Weights of a small transformer language model.
Size: width 256, 6 heads of 32 (2 for keys and values), MLP 1024 squared ReLU, 6.97M parameters.
Architecture: learned positions, tied embeddings.
Training: a variant of SOAP for these matrices, 321M tokens.
Each number is 128 + 24 x the weight over its row's rms, rounded and kept within 0 to 255. Layers, rows and columns count from 0. Numbers have three digits each. The size before them is the row's rms in percent of the matrix's.

# layer 5 MLP down (transposed), 1024x256, rms 0.0591, rows 304-358, columns 128-255
103:125142100128111122109116155092151128170099111146153124158138134119151149185122123123140155142126125132088148129147124130114107153110098127095125153103127118107096149134119129121134130164157131150122109116138131170157133139140104179143112150118140106127106108109090131128134124165111092125140148118147141173154102131160119147128141114141134125150137115159079149145147042098137111160093
105:127141094141127159129164117141142154110127094135116145151128140094120149116100133118094167097048140143146101138171125152151114110081182109121141118123120093085163091145083156133122127123140093137132119112149146164172086150121111143128155098157095117114099107130113107144163126137144108119176127107172112190116131151106111120131092114124116159133137111135143153134120113164168137155106
098:111138115161121092161122152096122129118082090130137132117129095156128129129114124100131125127133166149101129104096152133123131159105120129095104074105143114125114118114141150097153123111151173123119127103133146162112090112139077164094171085154112147129132114095106119085087100130124148119154079120124134180118114118149123150167158122106121126150115131106117178182138132155121119117153
111:085132120153110194134149141118117137155113124177113097103106100153092123153097170117157141161115113082173136143148099131101128122140202128132163150125141135124130114167109115125102163129142127124099139163128092158092140133119119125090154129124145143153115145206115115111090120140109107098114130173145142137120134107089159114154133109134171118110152122150181146119120139115113129153152
067:109115116154111109134158113099141127145129090091117138153120130173141143134099149086120157133182107118117105155161142111078087142145127156118143113129149101147102142073148141115116102153155103103169128088164118118046139119124144097134085126121099144149143147099162179158116166136132131115132172107095093126098116104166117096140103134113091116093078094131119112156180128096108153144134
098:110149139124072127131137133107130137114155154132132155140103143123113109125120126120096160131167065074137117110105134122150110156124117088091147110136121126119149108121129101104137151144131070139135137131101113095111105125093139107146117167091152144138103126128107111131132174120147090153192100146136101153112168125134122133120111118190117129124123141109123081117080084142107134167105
098:121087113182119125136094093097136146113086136110148100131123080156138149113118120129116071126138144141142149121094143143110131156129125104115111085154115128117120141176120102140157097139130128154116139141109137142107146165157108167153131170120085149138125140121135097128118085138119125091119163124168160115144102076137121145158123144113159136094128161111159078137142131144163129124131
104:150129148152133142165095148143104143149129129161145104152153127122109113124126125151113149169135109126139170103121124161129122144164121096134096161111097180112103120143133120118124152090138093172107106099186125144120159162135119148138169117128157145119094139138110135120130115142122101139167143092162162151142146125142112112187154123112138106091149155167108106111084092146141133167146
104:104151192121085125133146108158143124132144126136130127123131070095141189122134152116144163125157083118155116116094116115131186116096131136145145128136127067128088144144148150100149174153115120100088148131144128125098123120120153132111129138131083134124193127168145130140133160122116129105143151184108150156058132114118095126160129129133119085132142103156161103145120137148150129094161
097:114135173080120130091116079115161125143133174127158138135100110092140118111131100150117136109113101137122147138118153117115147107112141145088124110127144147147099161127135075120125181143097152108141132162114121154136121107138134120113141137140112132178140119190119155131129099162146114113120136141082152167122123157119144134118129118139156152115081130133110097103124131146111093142128
093:146142101137114109123123097091119185123089084127124109143108118100182144112111100122143124141133158125151151119140133117100174160150075111133094161132067111122128107108106145101134152094144119099145119076142127117090134112055128086092148111131176116150117110145131136121143146138097171102157109145143094146137128121105135124111133154116124109161128116133102120098146082154144128151142
102:109124158105129122103113120121152177119107099115151172090107105155103111114127112096112145106141156118106136098116102156171148145089142098088090138095134168111104135124098155143163093130115172130100139137113172123147171143125121145116137146123121160127111153095115165082116150132143116141135118113126138129141127122121158131099143158174117159066129146153127116103085158089155141100130
101:135111132121122109090118091169108158134088144127131125139103118148104131107178081121083136081116163130163085120135143089141124145139112147190154153079146121135129149106119137134168166156105158109119115077131129122119163126107146177131118108102157171179160147137104170114148114095124131137128081152107091077147083113086129104140079172118141145128092126114130134161128115135132139107136
110:126138170116095088111164137138111174158157117119122134148104114158130092106131120112115100103140123134172151089118130083152166086101107127137170147154111134144105163139151130091162148153153103130110173151161139143142102144124147165149112118096109092155150163092121145134145150148103129082119109155110146136156081130146145107105151175172128164108147140149156081158149152093144109124141
096:099074136125128093135146106124132108101126125113104134132132120106167104079121164102136117105153117111089126140137157114099126087123145137077130125131096103097162156095090135101148106159175130102128109103141096158136148127130099105154155076120171164143098149140123165141105105145116096125142183095096101133160180107144088129137108146134161146130115107102097147114117149118111143148107
104:128133136118102148110135113142134169182134113141088127055123108139132103109163124143112097118112129162119138123136176112145098143117145156135125109124161119140115115132083161114176114131131131149102125140138130129098131102141083158124124083126136148107111136139157137134060128153105105123125123141111126143152151136140142163111107125146142105125139159158116095123148124099140159112141
119:104113114140124158156165126138117124086170157104124086126143126151108121126149165135161121140119110118129118116144100137107106118112139186109152127132132097126104147160132116149099086134154080133161086152138104064163135137110165147131104128078148103110115094125122134121100137108145176095132185119157137086114104120145128097153134087119129155114178143099140159111095112117109174162150
104:059176169149118160129134123120093117093136125112094166131119098126132087117108077122152119109107137151126061102100103145119156165105160165121096133148131116141108102138133126154125099112154146115183147124127156119063190106100075131110126140151135148101094145116144127090135120128145130115125105112139112162120142160094164107114140150104115148141175186159137152163117128114148121100119
078:132146090156143113124136129101131141117150132105086126106145092121118139083151133099142117166124147125125146148107138121110102154125094148109103138128138148111150106115113085125085133153153116110123146149152146139124098086122135123148098103157083162093127129127154139103127137134114149111130139112114077111129134091112114103099119093113137149151123106135163108145156161100121123121112
086:117130160124142141134135101167113158156141129153118131160071151145110127138161169158133106146139168143157125161126148085120114147153082115167096151183104110160136136119115069133098147142130138146094117142110135126131162094145113105091116138155145124137112139150134133142148161123138160114119126144072136156146125157120128141160097120123108156112120179145123188130159110161170122096121
099:146160120129159098138111144107133098107144127080114104097165091109120126145149136178113161125139159114104142127102148123161111143128121109134093088103113155133146151157144106095148099172135123127135159120116084105153139107103145127135145077109124132138141158137143105098137153073130077153099138139151173134153130108142131120099165166160124153120118108111171160096098151102153137127131
099:051120084130075128134079150129090108151129100102093070147097135109116132128132106166143136133124138132097172113140121117140127093121140116151124100116135145143117160122149118156122144155148146141121122135112101130144147108136110118109101167080137137141157148141136167130125118083147138191129141101116102105131121122153143110173121098122142155137097085175140126137126181145064139127168
110:112160116126159114118095085152102143091099159161155121136122101171083090109098134144121135150131157123166121115081128113168129157120174098162133138138181123143141109085119107124129126113111150156124117135154096143157118136106129135118169127146142106124124147126134122132121142110128174145152115117130148102117134132087109097156164105117097095131137114151142114097168155083126152152135
095:118116148125164115122166107121108123188081144148116144151107118115099089140157092111182146174151131121135121119086126103112164128124123159172160129131130084159109122129148085106099136094120115125110119145134148110113095131090160115115148127136108111160103121158165135138197137112101143139119103116134162117148122143150132134107101121151106094136167092102085139131136073117120108165115
107:141142090126100074114104123105137130128105118124115133131055099112132092150053115097110135184137152114099111100147152122113079145142117149145151123122128124144128144156138126094106156127116142149126172153116199124112136143173146156113128096138139168120104132097138146154109112128162110118136139112072141102118107163118137152141094117139117091121130138162096106138097134125128180140101
095:119118130157145146129149162154079148137113124112140141141150124143166074162154138141130159190087106132115130160122098131133145123108107131129152092093120149117142187112107132056120078122150060103152083083123148128106079177134172149121128120093140138125117125140189143120134139173120160082136115114101120160143129111129155173147133116109168157123130143140058129109118125112132127141108
093:121168143122165128111130126123099128128110144123113137180104189098141057122180119106142109118142152151124100115145094137125137130147157136135119117123137131166071123119128099105129114113124134131155187127144092176104106112168129101099130085121121157092122122111118088112140108108112104163147105111138111143108124140131101142118081141129132122105148122191119124166134110177151084145143
095:116118102081116161143118111154103118127133089106141126078122090146140135126083068093143131143117138121100133093100129122146107122116118099147107119153123149094133120129149122149159164095129111124158123074130124153124166148132095107125159127092130176129135140116136153126149116120124073139154168114148118118096107166146130121137133084113109100135142093125166141097173114096157108148145
092:117109107182140106138145090137132108130147156152119126092128100123158127124090129149099103106126113162149119130100134100126113127130140109151103148089096145135154144145135096134095059140111133093118122086164153141133126113132093098127153143144086141131129105051122165111149140135139115103093167127152160146133136105126089125129126130133088085149129111164119132144107144137103167118149
101:125119123129136122117140093109154145136141140134155146138113137127132075100103152147099108164183106144134118137116128177127119163108142116105133107098145132094127134085130135134087100123112088155122156177106095108120148115105145097148097138121105098121148118121164103151161088115138154142122125125135135122142082114123096113155165138156163165141159093147083130099096151100114148146173
101:145100101121129147114180107169151125116109136106097178145075162117097146146136101132148143142141110102115127156106108161203121133123152107119163100126175113164108155135124069134095159144131162118146152149165174107117119141140111102142124174170135097110124085164135111154130157114122131164139126094119152086105150111119100106129173127158138131126106146102127140126142108122095103096084
101:139112157099127133182168141145159127124141084076136114128114170115112164119099146145145126155131151115184125143131116142137174127136164129142127157140150129108118152110100139159114170127165143154133123144118132143145105097085093113156114131127069155143108150115121123115135124153133148108134104129119084122130103131086181117164160089146123127109127164131138129153087110146161132139175
106:115095114118118102102149141117120132125112153134146151132154165101134117146091084096127141108132118110120120128137087098094159120140150114155171137099133117091139131084166135141137106165180124094127171143101144102132119070163089128144126180114141161126163167134098149114138110149112128077106158089103129121165172103187125145158132099143111072122097131140121096138146120142116121114137
086:155090117108122132101163124144186150140156122152124120139134125113163123103123107142149117118108125128130128151113099127173133069153107121067123131142160176103145139109135145118122136103115137112134135102137095144118137136114132177071116112111164151139142174099103119142191140085156147087080165167130085146115140134151134172157132148097165153129136108112136176168152105161129087145101
100:138143092161144153137126151154132120136121125114171115134115109150123081173133147146091103123149089117131103107165130163146109121122102111101097134124154133116171137087102128121142179104116127159168083102097127163086140138140164143133154089120107141087096152132183086137160130140068121126142125123153130126167153147137118130157158145166140150110174131139123110130171121113170157119123
093:145118121152125175177151134095130134146138119123080101132133124125121116166121128132112187087107141161130169113126115115159092167136125123131116171121108120117131128141122111121110105091153139089161159113120153122111106073131134198127106142127109165159128083144132150185116130160127099135150151149130125121155162162146088179145138132145098104135120146094122127147128179131153151097131
096:112150054134156115105124095132153109101131126139135121132155085153154128126167140099098132122156131120102138114128145126142137151103166131146140074106151111099120153134112158178160143099099119111177113161114081089085127140160152140103109077183130080123114118138129114146154148117170109144138137146186142085114113131131128160151131131128129096139149123148138097083131154130118118115118
108:116131113120124086085121125174097118172163107134150181103094108105112102117144136146132092156135120126116111142115093139134099134150145167125123108098195136145080076145130142144141129118166071119142119109115148112166110094158094153189115138132122128170126118133141176160096132133127156157174103097136116141169101140131145102131167113113095141148125166162124118162156164127150141162130
108:162168102117147100132107103138168135153139094136145137122158153129110123135126097119119133125097156128140160114120121149138125176095137083130110133084124180114138153101143108064114130153164174154177116143152135172090104135139120151147100098168072110119117141124129157125137107140126120139148154087120115171122138126113134154160148128146120140088135056146178137117160098104122162094164
105:115149157114151113110132133109161127131104072129082165116135097151155126157118152152096088111139144134143170129096102122140156130137142155118093130087122092087097096102093106130128166131124101129109127125110151132138080144145141151128142066136101141169101152102120111138122080124159137133135185147130123131150116142114146124111138091134120110152145135112094114125091147119095134108141
087:111154123116155126118122119129131125123137147139141137149119114101164120161150110131105120153150164095117128116096143130154114140107156101167153173107149115180136104121125112143151134169101147152139108136079159160113157122114131146168113146084139158085103131194136150171092144107153132123134144156129109101141127133100113160175118154152135158145127168121105202145116107098153104127123
119:097146140094146109164147103127124131094138128092127161125152099108130118105150122140107157119129150163113136127090096177111112097078112091093146163112110132116108146147084156103118136096142157127111153113121112127127090124127128130145133130151110114091143159124150149169143124120118132082110126118182127151115142115113138122155102132086080114147137173059137105141112147126157115142181
102:177108158151149128110147093133109144130127113140120145152117134147111109140147114133112150127162114136121178156101118133075101121106172078143158101139132108106116124152150148120114143123165131139110148144120115121126139114157163131146130133156130146149137144138104127151137104186096099102121128123120176078124145140104116097143136138150110145129163139111157170084095099120167167133134
097:136077144184150113118162097134147166164161117141132187106153138114088125137142131115105157086189132105098133163134071141123099116144079144120103124103120152118126155160119129147118131105100127130145123107140142091111116108094120078093124158124110173138120140143124128098110140151111122144135093101133133137165150139175127098166127162138153107124133132133151113121135102099106123100143
110:148146138138129129133114187148123085154113135146145114136114101089147137128149147144120094098092138098108145122112130122103133119123137143112096163135095148129135130161186127102169121153178131136137098131109126142103140093142116103124130124081103154139118112096113116128108179158141097142115162157138126140165141098113165130155144106187137140093091141162136165156162142082149115136086
102:126134146145152140173186113118146060133150132159108116088105186168093094156157133078116162144183145154125104090111122154120137117087142140178149108101120105119128156140159120089135120134108079142140129128126131149132143090171122134121134140175095117168135144132089153125118123107133146161120130124137115119133144098139121125164136118133108105107133148120157165155129176127135099151126
062:111089109123125150107126145101134132163115099165091136132129097154123123110114132130082143166129119124137107169176113121103104167144104098129105161128149119152172145129130134123123131120160123118109125135129130111111119107125145095085090136161162104132185142129118170128180153135112126147104192151143121135133136095121142131124120159128088120126111070146142108150143138123096145132133
103:125103096115135125139121158139109154115126154121132151113117107153114125130142132139152103167064125134124072145081135150109113066118129158111147144148160128130126150107102133090180117107091113122182111153116089120117107099152090073099123160154132127158191142113131108118169100161127149117153141133143155134137146152159057104090149103094135126130100137135121152133137103145128119174112
103:110160127100136143139089124154110122133187083108067113096094122153122150123134129120145146108094180075146103159082122140120102160158144131111142140116135154142117092138119117157174148149114099159122136118099110178102138122064114139162114104165114121143148169131180086123122109152174138094141106156134130122088144125136106131135105119150110113142102117189081135142156122104160136143118
104:102101171118117134154143138090138138133123083118161106112116142148138160119139099099153184176096113122133147105153115081103123122071115162164146169117132094128132120132105136135128117134142156169168125142112121100113133086126136134111158150120180101165147138156106090118096161103153143160111148140131112147128145104139124112164120171089080112178120111131148136078093130100088093167130
070:138079102137153083138154114163155135135142147114111129115106136122123123102133152113144132118144122134163124129101112095106126120148097138145098163112134142093106154122125136125139160117144135077149127115143106115126145143106089134134124141118111127142159156143105132140096153103089162161126143116081113114162174146147182155116136105132130076119103110139131100118123120131068088157138
081:095111103106148138155163100140125087152157140131133125144101112071127091115170131129112146075109151140137129150142121148135109137147125127115134101138078154110125155131134090108120108151116110116118155108139111163177130142132089162119138130171145135116163148101162129130165112072101108124141147137150149152133124135129154122162148128102126124125142134168148119153101113113147120104139
100:070171132105125115122086074095099096123173096132133111127134116095163152123068159123109138131135131087122108141139119095122094151109150119135162108146136142139133172176116165094156122065118099127122167105110116117113098122133099136109127098157130078103112143104134098142162131103154107066126141120094135126118102124161113158098124108105110082114135141145168136137107099136112120108154
109:145112155117103111167146157113113187131125083146092122135136113140111146168131148130082120170098091118119165165147116139141126112125139100113112159109115110130104129108150129099119150084144160168082130172107162108145127094172119128146113150100141141124136137143132116148167145135124132108148148099144147123134126156156158135128136130138158111119137109187118120100093183100154143142163
094:132129112147133102138154111133148124141131114147106147126070109119147100135106135120120137136121157104117123109115105092106118113158118093144160155108102148107114162138074131142151130109113135120119129109147136079142106121100102133164110159124140110133143137119140171113157175156163131145119105129097128148102128114164159078135129119129090121107128111177107157128160118118108058132143
# layer 5 MLP up, 1024x256, rms 0.0591, rows 305-358, columns 128-255
099:144107139088102114150073103107148123106112085143114124165132147153137148129104114155135150132147121131140175158119085111140119143106126114130079113132141159118158152104144183122144115169108135143185099123126131116125148116099161143110074151115151172127124083118120144160131128082113072131105106141108143138114137109143119155148171138141147153134130165140136128143098148070129123107164
109:155118137114099124143126132125161157128151183146135150132157104140125127121132086153133155120162172115138162126122096178135144112133143177160114147108141145115147177112129184162121129137100140118153115103147107115139150085131107181149090131129107124127119100097119119170165096135108130152120137133109105087124093140154106152094114153112115132104140112094125146100097145129121121144173
101:109113130158150165099108161117170173103122133165150138147053132162139144148141143158134147139152113132101147124144088135133099130162080116123104122164093158157165149136139110135145129116109147114132087104119083115131067120119146129100152134154119137171118116116142140102135087132132128116125122099090127140131137150125159133167106148110163154154137128190103109128142156120136115142140
088:130096114130130190129088109065105091138128138155120109127094107103113161093113138136140118099121143130134145110081103128127124168134178140115185158158100127151090167102129133143156136126118157169155095144085151128182125124129151135116108102077150085132136127095158118107102167137145138158122137123149142148143101113125107103106142113105092137125128177150109105130132116108144183129139
106:126149103141145114117135140165169109095162132117097093132130149135140096135125144171091159133120118075097146121126164138082148101101107114135135085133096100151088089131133100129128067098119133125163189110131167122152119154158093103149134121086089155106153144093147101108134115082144091132109141089134144124097144148151117103130142142141180166149114128168146134065109127100151123149138
095:126088157108099141151085139086089116115140134119137128109124111132142121133090122110126127106143138115195133091103111130132082176133117149089103193104131161159176128145101132128151091195100130100168090089127111149106161114151081111169086097112118114101132105139128128098098132132132127110093119115110097120142113114149107128090115113121096142128084131103155155121070153131113103115162
104:146125133112123129113143173165121172131140096156136166163093152148169164116132121147139117102141158104108102170115125141161108146123147151097125136117122132069117139144147139143143116119133136153136140130147139133104119152126128127121101148109119126188134087145109150117099105106180177130117163137128155096133122108136113131147107137160126159120122135130137142094178098123086091133171
099:178129111136143145133144178142174097122109108140145149130099184142117123114171137161161115071096121113130111155158066090143121132151132093136093131094135118140134087140106158104126171137131118099133077125164164107127138149081158141117148130128154115125107122155108105091140127119163131129137135127097105117127149141124126113105119120131116125133102150112083095114094135107107093139100
091:171107118131134144147123122131085109131128092130138132123105122121113143088112113142154118117137160135142125135135152147129135163128088076124103126150175102163137150111109077099160130081159150104126121125088130107112119105133155162145138175146130146161127131116095152127118151167111141126085144147119153099123079170148146148150110094154143142135122121134116123137139096144133152166120
100:142120089098115119137158141200119121150111165136083158159092140144124114094121099161169110105144133115127106169135145106155125125139149108094109134098143130104127120117167132132084145128103172145137163162138105129119103165114161147084068153156115140117147111105094136152108103124122119113158135100097137120110124095115152093140122134106108149104116122130143091128118102087146138134144
105:125110114112132171105114108085114066113144153159146171169140106163142162099095164113131094134135120157142131111066167156108122071116152132163157114160120109082136116149104132112120206117093104110125132114118149126084101162122155153156123153116160158121113117129136116144147107187126134146125106118151087117153100131116138187149110107139154131169124120134120132127127184161103107131098
096:136111095139129097131101191059142127113098128155112122101156104116113087135110151151141121107145078115146139122110144131096094147117135161114096163154116146108103110089154141135177144118121122162145154147136132125114149093141120125147112065113101131103121128140099134134121133151137128101150113145106114159139140131149093109119150142135116138132133132168174181111116130129140146162160
111:125106128136134148136128138131116134133113125102133118108132147171144089113134144157120113145123149132190153119137121155136129123143131133183104106116118170158115076104100090126124164143132152121116125112128122128113103137108167156105136131169124103166129156102159158157106122123092079152156092122157155119113096085118091133113176149148091120116149133116181147117145110128125116135109
093:140124137085088115145115135152146102154141087160174152131085154154112116147133102152111107155128113089179133103124142143125124104105150145177114132152116140098150100154149106167145171127155118133145155100118136156172109144133126121157119110136124101122137157124085128111088122108133124133135108165085125139126110110115120128154141114142163145117127127159171146075119123114123131123121
099:143149119117161079168120111109131119118147166158113119160130118150150143102134105156137105087127100170153116155134165094110127130129126115160133127100115141113095096117128118126140111151099155112136125149142149114130147094138126109149149136109133130106139117118182147114173125133100133145090101127119098147144119142096156057129111115119151152137084123119125159118127181115140111104110
107:130112177094121159126125116164113124089125126097131110156055187098143149093122126126159084140125104156172152126146150115126113119153098133110129125165101163134142128111103137112141115112116152136104100126123160089129108113125112137129133106099133145146173142130152122142132103135129149158149104144091139110159119135140115105143098111126122170146143152161142096105114112101169095116146
104:132109128109138147172113154120166149103131096102144114112035101123156154143118167129113144130125133095113131115124113133099147105130125158081141138136115139158140131106106163088144147152113113094159104161140127100121136079150148134102091150138123116129133138114170133136134143156136121127119098138117124163142154121112160121146066107086114149096082127157128151166170106115124113120083
085:139073127108133123133098142114108149115162129131144104170117121139121125146141155131100115107109079120083108119103094135086137127136117133158146090069164155110128170190161099107165113050106095133135057153109133151150100123158171110164108109083153141154142112158093090116140137117156125155146122123082131118165141127118121090099072112101155144138192170125106154107137136128126158132141
095:133103157106137171101094112138135177128117132170086138153136114108116130111101143200165123132137119121121112101132121142105144122141149132119088133175146170141144130159136164131133138151134139156138112111116090096091142123113137073150112100136124156105134093115130120145081144101170124108119128134148162106109200141124153145155136088167113094104111145102118139080143106067137142117133
097:107096163099127130148171138120146135092097133125129110140078143154118142122133084087140142120136122080163118118155137169116156176099139123134105085131130125156096119152148103164167158143105119113111124114124127117135130143124088135129174152138130165146119138137101152121130181127112142131115113123104152100149137137060164132137113148093112151157148138106121145096136139152142130116141
100:160155127178183118149118143141111106127115146146160136142146100092118151112101153102112116128133139138134070139136109126124123118137107173067093123156130119122134136127103108105140137128081123079113129129145107133140110146087145136117087128116113114124145125146165119144133082115094140115146086164116117112119080096112144174084107122081140098145136095153120085156129097091113089172139
109:179123136132138133132112103103180176097143125085170119121123131109157160113092154141152097144136111168093137128132134152123127125127073092131099111130079158084141089177132118154126128098133147131132124124094121154166123115131175160154160141135147095131122172121122096146109150115110097083122092162119145133120125124148165141141127134142145141131143118133158115106136188127116152125160
098:109109128142103138112155148131174129089143146200137140106113077144141150103157123097093129109135109155143131060140118122115127131101132154127121147171119129123113147168137151129111137149143153145135141135141123122099103109067093096111141139137167121130139139133128125107124106145099135132129088181176133125118169198161089085171111148085149157098124130141150159136097133101093076152094
108:150104104069117167092138119087144123094154187160070092150166140143136136086162121148152123111156109149166105140120084109125118104139111101129137132151101094139128091148126144148116100131114136093139073110138123103155097125136140148111142115118121150139123145126130127130152107131182106124120155147186139145179124091123115101164140117116127152143148111150129126091145103144148121167111
095:120095119110155086113160159109140108125148134134148108116107153100145151118118105100113185142157131128116135100100102076094110154119115144165097170108131126139138153109140097152155154125129149183133112102138109143126175144157118100126139081146152115186091131105104123182083125110102085117146123140114114133120132148158125120144155130121105129145083089128162143080182131095106102170140
121:144171131129162094150110089127131096136148122137171127093122130134044125125125125107114134103133152138129151125094073095140107127153129095153081141102151145100129102146113093134132174171122079103157090088114124113127130146086132156144123140151133139129127055104089128125115122094185148128077118102113139125140150117122130131135101109141135140114116154142107126138117144113142151175113
096:124162142156130113089160134116123156106156108134099090091122161091129135125110137118116145129129140128144161112129119130116118122149105123126098124140134171102190133143131138151135131113128108084152134140116100113092118166097176132128122128135168085121148130135120126119074135127115150109093098164148117125149137095113100160117107107110159130135107133079148144103126125154098115105125
094:146131110122043137155088121098134098139131149131116103148148172145159098140125130124119103093162131121168159096105141100093101141146158127140113120131149132119154139142115152121138083134118138101104140125114156136151138128131149103132122128130119101131141116144135126144122092088167171136130133171106177100097121168166096115154091137117100144145130167167158145095144112092124092113128
112:167132144149115124115126119123156125146082143135120104147094138126131141132150121120176104147072111071140117134122103124168121150099128152126113126122143173111146144154118120080132188140081118130139147134180178129113127132122099116109093126130128121095171129160117161125100127131150099149103153170132124116186076125170139108108075158147144124118130112133125126096069114066105130124089
102:143105104143123178080102143091141130117118142159110081092091117131129112112143117109107075134139126151110155128134124122127102154130114112100108103107104098145098110163145155139155100151108146145127142110136119142130088106190146104139104081130133140159138119098108118102089121141104131110127113125111143165129107104163080057157148135137159156143167123143162168135123116140092167177108
103:107123130106115148099110137136161144157151101129122133164136123128158102160122109140144141125140141134131153136109078132100141142116138109110098160099108144092113118143131125119158171115108136117151120102158094097179117144142135113078117147119087114131111103115131126122081120136149089129114103107117089104090124124162169112091126129089109123104135137124138121085068113126150147130132
105:149130148119124090120135125117128129160093154135152114156090114130126146139142130127149155118150171133141132141109198127154111116134093096135128160112161139165154136132153148148131169117126106154128160116158173117120095118111119121128141141163169099104174147093127171138133162145120141103106146099142147112141152146125156126072148145115123118162097121153144132144146172176135116179131
089:119121155127086115111124134148102080145150123128160128166124136161133153117130135122146123174163108111097116107105110131120115132052142098157096178120108101134163098138133103097164107167093154152132112152083124129117116127137178140151125120142147156148121162126140143118148117120106110149174102117106074126113146112112133108083160155083098091099140130157100133137117173092153147141147
100:114089150128162147148139117126157104110118171118128166121110112165115141143121110101163113120093109187122109098133147144134159115119135145173116117094080111082144170116142085141143129113084173133135133127145144127123149112145113089131127138132080108162107114097104134115105094137119153155129125147128124131143162128112122168126122121119081100090150101151140134121147169112109123130105
081:109116079137124135118138154131162145136122144115126075099112116118158079155146122140125109099192117117107155105137122102146158127123143148134140129135097160097179138152104141149117100135132117095122133119177110145189142147132136101111078111087114151130108116125139138161106118145135129150155102090125132120167127147132054131148107117104158151102125144175125154128114132130091122177119
090:129137163169173149205127119168109127170175096128124128119106133137140149098099063107125094113144098132155119160121118114142161101134146127151114126138134133129108135118073110112131149142115129177122134111148084147104089074073156165126166142108131134140114099132116110145133139168091109106127116093102139113196159145121121095132109165123119120112142122154133102166153103136158113075145
099:162157127157170164153121110135179107101127107177090102118141085139110137182122173113123090111089109083190132110080130133145150137159120159087119160131119121120101107137112103133135088123146112105127099084111156138137121159105133133104160152113140111137139162138118160137118102135166089144084132109122149084115133132146115090116134127141120100149110168156146127127127139135180152156152
104:122094111119110102175153163138120129166107111117121114160132134127127122097150162169121120140140138121140126155136107153177136111103122118101143102124110142135108095096154092116084158115147110151181110136117150139130155112121111146126111110150098128101137124127178115105128102138140138163076078131088157117144076093137113114134162088134121127151174120128108141174087106129097114119137
098:115106086101152133137157168161149149155143162134113130133050110128141147122124096159131156116139160104152134100127118140132159135173109094127145117082138143117124124131151091113112115091133147160172125147178112148159145152136087144118092137145128101107162115192134153121113096128144166149172122134084089109142114134094114136147112123101129156155143145108114148110114135161136152158132
089:147104111119099167136110151126135128126125119131093104091129126128114130113087146101124146129126117119106170147133144156120137123110122081105123115179101150129095102112156149120141133086108127154108134128136093098164147132116125108128086126121127155147148077105105119125084108139085124133183130130129104127114165149128117132154122179091119119142132096142150104121180138132125109121133
113:114108088145133137123109146153123118138099122105140129142082115138160123090129140180142165140087155164141162141138093185114146105164127156106153086119128103102127128131147136146105130150150123147150139118150124124089108122052151136122121094171135143145148090087140150161121127138105110165149106153084126123098137114127130162139108112101091069107186134162151108124144124141162086171152
103:159164153109101156124122136148142140148137154132111139110119175125091192122142150137174095111147144154104137153145096145175175125128114105110111146116181171165161106113124105134118146146079098116158125091071151138106130157111140131168092129091103153120125132133109138104120149128147099094094160097163135133108131138126143145063076151133123144164131120158142115181150145137103142129101
091:124156118108155109174103138111134127154109122181143188098145143128183162147148165100167094131100116086180133142105091091135114149105096122116157097096160120137108107100173095113121100142141125105152188142144121126115182141118153120158113151104136136118137115156128136117142128092095100123162117116115137102134099160145130107139138139114101124127105107138176129160111118145121120164114
110:147138094130098143103116113122126140131167108144120100167143150098127134061129094134103118140166145108134132109152139128093125102139137146112157122140129148186132078114132123141124111130121128126139097133107143130127186126142130164110112109161163090168154106169126107135145163136115106122130128137114164075135113159165122140167117138156141088151131074174137118084158163114138124104149
100:139123102128141098134132119132137113173138110136138127159104135192143146143062111154162154114152174134101148146136104142116129128134128105118097104096117173116131103118150150111122122130126108111151136183129101136099121150140123160162144150103134078104138098056140121170103159102080136147134114180126141102123111126097116108135160115112143154089123094142123114161129146092201124080122
080:154144121121116136091186146129165117087107110153145112137142100161126106173118097142133182152132173094127111118126110114101137136096146139121101092160150103167114148121120164212141118098119134145133125144129127145150143167141150131077144143129165104150171145094088120171147117142153135120117114115143154166102092166129112114168120149099136109119148132138098111123122114106116125098149
108:109165115164113111151151125141139082135107117105049133101106124099080122115106118125137094116133132116118115128173120130097148136110116126141121096131092139131134156143143164185139153168123149152105164086158158154147155146101106164137151152127163156133102132160141097109141139103140124151152162128146117118138129134151131108103121150135138109107169133143085174159153121135145124085121
104:103121104130108101114138073112116139119124154147175113154133118150135146116112136127147076145124092145126160151142134119157092096125107134124151125129110156159120160142129174132101160134127136108142126141159090106135115103145155073132103128106158142110114141102142115128098159121117128107136144121110108159149113130101120139146176132130135143135093151117126138117121098144076157136124
106:138153129147128148144203135138169141122118127133102141111112139106119120143088135163170146102162134147164112113137112148153178128151095133139120133090094181087136107126123097117119115111116131128163148148188144165147130095157133138108122128102131160082145117099129092112156112127142123138116143158128129077116102134117122165170101146149135094111153164123124164081116096114121123165112
087:102124166096170089109130107123154108139132132145130139107090138121132093119141116153150137120153145139115120094115110128130136153090146123147149107145161160128138110148106099117131107149117101101067159101140145123110146111121129150156142132150124127134123137145132142139134118143150124101125137108129049124140096121132126116142177099144119104126147115084087162085130112133137134103113
080:135140141086153182124127155119068124127113144105155128116106093113160150105127098100158161181148127118128161128160133145119121146090174146155111113133121141129117144146126178115148140130153133140193097171105143167110081156124153129098136116140141105166126139124093104128120161123144122116138099133119073138121139106106141132107181096116092135135126165140130146154147166100061129126136
112:139149127144096125096150142116110145110136127091205127143139129143144134065121114131153121144148125125133140144146096149110095123146102126142130102169109139130132086138118132148152175116114155098130108139159087126138119130109135095147114122138136151113135107119139121085137150160121116079123132170196176142133109157157107112141194110117144156086167097091146114106110093096129136112102
102:156131105191183138119141147167146145167119118117126162140124146121097154096124104115143157115101142150124118103054121117138182102166140105128137143135127088152134125138126062103152132163151128120123121105107126169106117127140148121111112135150150110150143138115121139151116086109113143172117135115180091095139137081132154130132101173166120117164141189126102161125080127146105149120103
096:120134173152135136107124091123166108143161120171136155107083101161114108064119108109135201128122128133123108140121122086105169146127122118151102099138186080153108120135165130170141120115142132138199148154130147109132151140138109136164125105138163106147154111089163106131124127120142141123129135117080125126124162134110153101147116121152117110131143114115125144140135142134119123111082